From a checkpoint of a small transformer trained on Wikipedia.
Size: 9 layers, MLP 512 GELU.
Architecture: LayerNorm before each block, learned positions, tied embeddings.
Training: 153M tokens, 6392 steps.
Each number is 128 + 32 x the weight over its row's rms, rounded and kept within 0 to 255. Layers, rows and columns count from 0. The size above them is the row's rms in percent of the matrix's.

# layer 3 MLP up, 512x128, rms 0.117, rows 121-133, columns 0-127
size [ 99 109 121 109 106  84  79  66 114 141  94  95 106]
[[102 154 137 122 106 133 125 167 152 114 113 119  38 162 115 133 103 176 134 208 175  82 187 127 116 134 155 117 131  99 126 159  98 107 102 106 121 138 126 118 187 159  57 175  91  80 129  86 130 107 102 173 159  97  88  89 132 100 171 117 142 129  89 119 110  92 134 167 110 140 155  81 177 134  75 183 146 115 155 110 143  63 122 157 145 139  87 143 104  86 142 105 102 137 176 140 165 118 169 122 161 126 123 118  88 119  99  60 112 189 103 168 164 100  77 118 173 137 134  62 166 101 118 147 159 119 109 100]
 [207 133 114 101 143 128  72 143  61 117 108 146 118  87 184 172 137 141 128 128 102 157 113  88 173 161 135 179 176  77 109  95 107 121 144 114 141  85 184 102 183 126 150 109 129  98 149 161 108 118 117 145 166 116 182  91 101 173 119 126 120  88 120 102 133 115 120 131 107 126 181  91 107 151 137  37  84 156  98 139 137 150 155 166  54 112  97 154 128 100 164  67  88 122  55 121 172 141 121 105 109 153 116 172 129 148 183 106  90 140 151  77 164 156 128 196 116 113 110 110  82 125 158 104 152 138 126 115]
 [112 181 102 114 101 110  43 134 124 147 148 134 114 133 139 116 119 138 135 186 178 134 112 107 177 131 154  91 130 120 158 143  92 122 176 101 106 158 156  38 135  83 102 156 111  98 130 123  98 151 103 154 182 119  81 174 122 147 178 136 108 109 140 129 111 141 109 126 185 103 180 124 189 140 155  58  94 120 173 103  99 175 102 159  93 136  81 158  53  91 153 120 150 112 146 127 166 101 153 104 149  84 137 161  91 140 151 134  79 159 134 144 198 106  97 139 126 119  60  78 118 135 114  86 174 144  79 117]
 [164  90 114  98  73 132 136 106 101 156  92 135 167 121  91 150  89 136  53 171 127  98  81 153 135 145 115 130 139 154 118 120 125 106 129  95 103 172 150  93  99  69  77 110  69 123 146  88  61  87 125 119 106 122 113 172 139 116  94 117 105  87 141  92 116 130 155 200 123 144 176 119 110 104  99 153 104 162 126 126 114 189 176 160 138 159 106 202  98 113 115  94 175 116 124  89 161 148 197 160 146  98 122 150 155 157 172 129 134 120  90 180 149 124  85  83 195 151 174 119 110 183 115 116 159 115  69 144]
 [137 156 160 111 109 133 114 108 153  83 186 116 175  52 100 110 148 151  92 159 175 110 157  78 126 167 148 150 132 124 174 106 111 110 120 138  86 156 133 118 187  84 140 103 108  83 165 138 134 189 155 103 184 201 129 134 111 117  97 100 129 128 131 109 128 125 114 183 146  84 147 202 102 102 126 115  89 105 103 181  71  79 190 157  93 133 159  98 137 113 145 184 143 108  81  82 133 133 137 109 132 153 113  97  60 150  77 158 139 118 132 166 105 150 113 121 146 132 104  86 107  42 145 126 151  98  79 146]
 [132  47  73 122 134 120 138 140  97 121 172 137 172  96 102 146 146 121  42 182 126  83 110 153 115 174 146 108 109 113 186 114  93 138 179 132 121 145 175 141 182  99 112 121 104  80  73 137 119 130 122 137 167 148 105 140 189 108  74  89 130  98 128 153 136  66  99 129 141 144 209  70 141 122 123  82  99 127 137 119 125 122 130 164 185 140 139 167  92 149 154 157 153 138  50 121 114 130 122 148 105  75 150 156  19 154 162 170 163 112  76 105 119 123 112 114 124 146 117 124 154 133 147 132 130  99 121 152]
 [153 120 150  88 122 116 115 107 125 128 120 116 175  94 190 178 133 137  59 138  48  75 114 135  97 128  85 125 154 187 123  96 140 105 195 129 102 147 164 172 138 150 122  98  72 102 123 129 149 129  76 112 148 121 133 138 149 106 106 173  53  69  95 112 157 147  95 119 152 110 110 102 105 149  94 163 141 162 124 142 139  96 137 117  68 119 106 200 147 163  99 179 112 167  89  90 140 184 171 133 193 137 107 115 138 161 157 131  99 191 151 119 104 155 145 157 111 155 117  82 130  85 137 133  68  66 140 111]
 [184 120  80 132 119 100 121 102 129 139 121 118 165 112 174 157 146 215 116 110 128  87  97 107 146 168 136 102 117 150 127 101  92 184 148 140  97 111 184 174 128 138  99  87  91 113  74 101 119 151 154 148 126 125 149  61 181 103 136 159 134 130 118 133 162  96  60 149  99 127 136 128 101 120 106  75 146 156 108 161  86 137  76 195 113  70  80 126 120 120 122  97  74 148  76 150 129 175 176 148 110 121  81  87  80 114 161 102 126 147 123 151 111 112 134 129  67 185 141  31 100 123 116 133 125  84 143  97]
 [106 115  57 156 143 146  85 126 149  87 121 158 135 128  95 180 178 152  74 194 142 131 182  55 148  95  87 117 208 105 146 121  63 133  97  89 124  98 134  69 121 113 115 196  99 157 104 152 101 163 137 171 128  92 107 146 164  98  68 123 137 162 143 144 134  58 104 132 103 122 114  79 139 158 116 121  80 125 177 121  88 186  70 142 121 178 101 179 114  80 116 139 109 160  81 116 119 135 115 173 123 152 153  79 118 115 170 132 166 131  89 110 144 119 121 122 141 168 164  90 102 143 122 139 132 106 133 145]
 [166  54 103 130 149 130 102 128 111 159  79 103 116  94 142 114 164 138 105 201 113  88  60 141 138 157 147 102 129 109  80 112  81 130 133 126 119 207 152 126 114  90 108 129 119  97 105  83  96 138 124 142 172 139 114 197 153  91 126 144 141  76 162 181 120 100  81 175  83 153 222  91 112 100 116  76 166  91 110  95 112 146 138 160 161 173  77 182  83 124 168 144 158 142  90 134 112 122 145 215 148  83 132 124 113 130 142 142 141  93  81  95 116 130 118 121  75 116 164 134 145 127 118 110 114 108 114 116]
 [149 125 140 191  86 137 137  92  93 145  90 138 108  96 100 144 133 167 117 125  80 167 123  80 153 126  74 157 144 111 106  82  82 130 182  93 162 158 151 103 130 138  98 114  72  66 149 139 168 133 112 119 115  73 221 163 134 127 176 129 111 164 140  94 130 143 143 134  99 155 115  88 137 144 102 152 170 121 180 139 164 159 129 128  77  81  89 143 147 103 139  88 108 140 170 129 203 204 100 159 119 153 110 155 178  71 177 120  87 132 168 118 127  92 114 124 133 133  99  64  86 144 144 107  80 121 168 106]
 [176  90 163 152 106 108 119 223 109  46 115 129 140 123 120 117 170 130 113  98  94 156  74 133 119 175 130  89  72 165 134 174  96 125 104  95 107 169 107 109 139 140 173  47 136 140 121  78 135 171 133 144 115 162 116 189 158 110  96 193 118  86  93 186 128 104 123  58 122 147 218  91 129 112 110 111 159 149 132 118 148  57 103 154 166 114 120 151 104 124 133 159 140 148 130 165  81 122 143 116 130 121 131 129 105 149 150 119 148 165 136 137 135 135 137  98 122 119 142 117 158  64 110 132 111 179  96 201]
 [184 126 108 175 125 136 121 167  80  83 127 137 192  91  62 157 133 156  72 181 103 143 159  73  94 149 116  95 156 129  73 110  52 122 116 131  98 124 148 100 109  99 153 157  60 164  98 102  90 104 192 123 138 139 123 127 155 112  78  99 155 107 184 132 112  64 127 136  76 143 118 155 138 125  83 114  99 115 130 143 109 196 136 148 119 183 124 132 126 140 111 131 134  96 116 154 176 194 184 177 112  78 151  88 136 157 182 124 136 118  78  93 111 183 138 153 140 159 132 122 140  84 123 101 123 103 128 159]]
# layer 3 MLP down (transposed), 512x128, rms 0.0799, rows 121-132, columns 0-127
size [ 98 109 125 108 127  84  84  80 106 172  83  91]
[[119 114  79  43 195 108 214 109 133  93  69 160 131 117  67  95 157 105 119 193 140 128 137 122 117 126 162 139 127 107 202 106 114 150 107 161 109 157 167  72 160 104 105 122 127 123  78 116 145 128 107 123 146 125  73  96 119  91  83  82 156 134 126 137 127  99 158 151 151 116 133 171 119 170 140 159  99 209 153 123 137 134 199 132 140 160 123 163 164 198 179 150 130 113  96 130 152  67 155 129 117 119 127 177 111 113  82  93 131  99  99 149 144 113 151  98 109 125 130 188  90 100  94 139 122  81 113 142]
 [158 115 146 155 141 145 167 133 151  99 118 124  86 129  76 125 197  94  91 103 195 125  52 152  79 129 168 169 185  79 137  64 115 122  70 131 118  85 178 106 204 134 183 120 133  78  97 122 108 156 131  83 137  84 141 130  96 192 157  95 153 184 137 131 122 106 128 146 137 126  76  98 126 156 160 166  70 101 114 145 118 167 100 189 101  47 119 164 149  99 140 158 103 125 123 147 150 168 130  97 124 115 136 127 167  96 129 118 138 154  88 145 152 138 110 142 158 108  91 150  93 132 119  89 134 163 107 161]
 [142 101 142 164 142 127 139 118 111 128 127 148 121  94  68 179 159 180 118 168  86 113  75  80 155 108 124  54 119 113 163 129 127 113  74 138 123 150 145  80 144 122 184 116 141 125 195 143 116 254 176  73 110 134 106 117 169  72 148 136 116 135 176 184 123 110 108 120 187 151 146 142 168  92  92 130 105 125 168 138 111 155 159 163 123 104  57 146 160  62 146 119 179 157 107 143 151  90 113 105 147  77  95 135 133 141 139 119 126 184  72  89 110 148 111 111 126 115  97 123 104 120 129 119 154 154 119 101]
 [111  95 162 159 195 136 125 112 116  93 182 112 190 123 152 149 115 196 132  67 104 173 143 145 118 109 136  98 107 125 146 114 148 170  97 106  99  77  95 123 122  79 117 186 158 154 203  69 110 141  97 160 118  86 144 192 171 160 105 117 109  63  56 118 142 154 105 139 179 125  67 107 121  94 103 110  57 132 128 145 123 143 144 108 158 130 141 112 151 166 107  79  94 114 135 109 167 109 127 141 139  86 163 111 183 116 157 119 124 126 116 169 134 172 132 194 137 117 120 151 115 107 121 179 184  99 102  92]
 [169  80 106 105 142 104 115 101 123  78  90 123 105  79 160 126 189  80  63 127  99 164 101 103 147 147 153 156 155 148 167 148  88  87 129 101  78 142 129 133 109 122  88 108 129  97 159 108 151 184 144 151 178 142 138 135  99 114 105 120 135  88 146 116 121  95 132 168 182  46 109 114 114 173 154 111 167 161 158 150 116  91 156 163 148  64 192 102 163  56 127 139 142 181 100 133 110  93 177 172 104 144 104 108 176 156 173 158  75 170 146  95 183 150 129 182 148 145 114 119 137 121 124  80 169 128 100 144]
 [160 140  48 129 176 140 119  78 118 119  97  86 129 115 124 110 158  79 119 114 163  81  92  83 146 137 168 100 115 109  91 141 144 146 127 113 137 128 146 122 104 113 112 113 169 144 109 160  82 127 132 121 158 119 156 162  86  82 143  85 109 170 132 173  84  88 108 201 144 204 109 191 175 137 146 116 159  79  85 145  47 120 157 109 127 116 145 144 157 103 140 186 130  67 106 127 110 136  91 172 158 119 162  88 156 129  99 167 179 112 151 151 136  99  96 138 108 132 169 185 102 142 127 215 137 139 119 181]
 [ 94 146 111 106 132 163  78  87 164 139 143 112  76 105 138  91 123 185 132 111 157 123 122 106 165 190 170 151  91  84 120 110 172 140  44 105 129 134  37 190 114 129 125 165 175 183 173  87 127  80 148 141 149 127 122 139 121 153 139 129 119 155 166 119 115 154 139 132  88 147  92 173 125 148 175  91 150  91 100 143  86 132 155 133 203  96 126 105 127  61 129 123 122 143  81 143  77  64  63 171 200 102 134 127 153 102  68 161 113 130 105 110 111 147 119 112 115 124 142 168 115 161 132 157 149 142 121 114]
 [115  88 142 133 165 127 144 136 126 124 104  77 156 159 138 158 126 127 171  88  33 101 155 176 128 142 100 146 106 124 158 108 176 148  97 140 183 120  47 176 131 132  86 162 134 129  93 109 115  80  72 127 129 177 161 116 150 104  91 136 127 134 125 102  73 133 145  71 152 157 124 138 125 164  80 118 114  75 159 115 183 128 155 158  87 133 153 160 117 147 103 124 157  81 112 175 140 117 155 135 145 174 167 114 117 123 107 167 136 126 134  33 125 126 106 125  99  83 150 145  98 158 221 144 122 141 204  93]
 [152 140 170 101 144 134  64 101  91 159 175 109 180  97 126 159 132  92 154  92 112 106 193 130 122 129 141 144 120 111 116  80  27 103  67 154 134  95  71 128  79 105  96 177  92 132 104 148  96 129 158 120 155 158  60 147 130 135 139 127  68 128 167 163 156 134 104 178 118 120 142 116 113 123 164 119 132 133 183 133  54 112 130 195 126 104 126 120 105 116 155 157 176 140 123 137 102  91 153  89 136 132 122 147 176 126 116 132 128  57 138 161 185  96 111 213  97 156 161 178 115 145 107 139  98 116 148 150]
 [166 108 136 135  84 119 175 139 124 125  82 137 121 140 130  80 131 120  88  99 148 146  60  64 127 105 164 133 136 170 141 122 122 150  86 134 107 163 191 126 141 121 149  96 140 128  75 142 119 110 125 109 150  98 136 123  81 147 128  32 165 145 173  93 127  85 135 186 184  97 153 139 130 140 132  91  98 118  89 135 160 114 150 141  98  98 182 111 174 135 155 124 115 146 148 179 176 115  41  70 126  98 118 146 182 107  82 135 109 144 139 151  85 112 131 184 166  93 173 122 118 120 147  35 188 148 126 145]
 [209 177 145 170 133 131 122 166 137 123 144 127  60 159  81  94 127  69 144 111  73 127  98  75 130 135 109  70 135 100 121 125 132 118 122 163 111 127 112 113  92 145 158 141  61 199  87 149 110 147  99 156 149 152 155  99 115 166 108  87 108 130 111 153 119 111 149  66 157 102  99 156 125 126 108 145 148 118 183  93 144 109 163 183 102 207 161 126 132 147 158 101 167 121 152 122 171 156 159 135 132 100 128 125 205  93 155  95  68 135 163 122 123  88 126 231 105 132 100 148 114 157 133 164 136 114 123  82]
 [122 144 124 170 161 124 140 131 144 134 138 140 127 102  87 114  99 119 115 126 163  97 110 158 142 117 125 110  42 178 142  98  62  69  94 152 114 114 129 160 109 125 207 168 111 130 118 116  97 118 159 125 116 175 142 143  73 134 140  92 100  96 120 220 121 107 107 178 196  91 135 220 102 101 118  96 121  53 121 126  87 189 179 158 131 128 136 114 152  79 143 153 110  90 119 150 158  69  93 132 175 122  95 156 180 162 124 143 141 155 118 141 125 141 118 190 120 114 171  81 105 151 121 102  99 165 129 113]]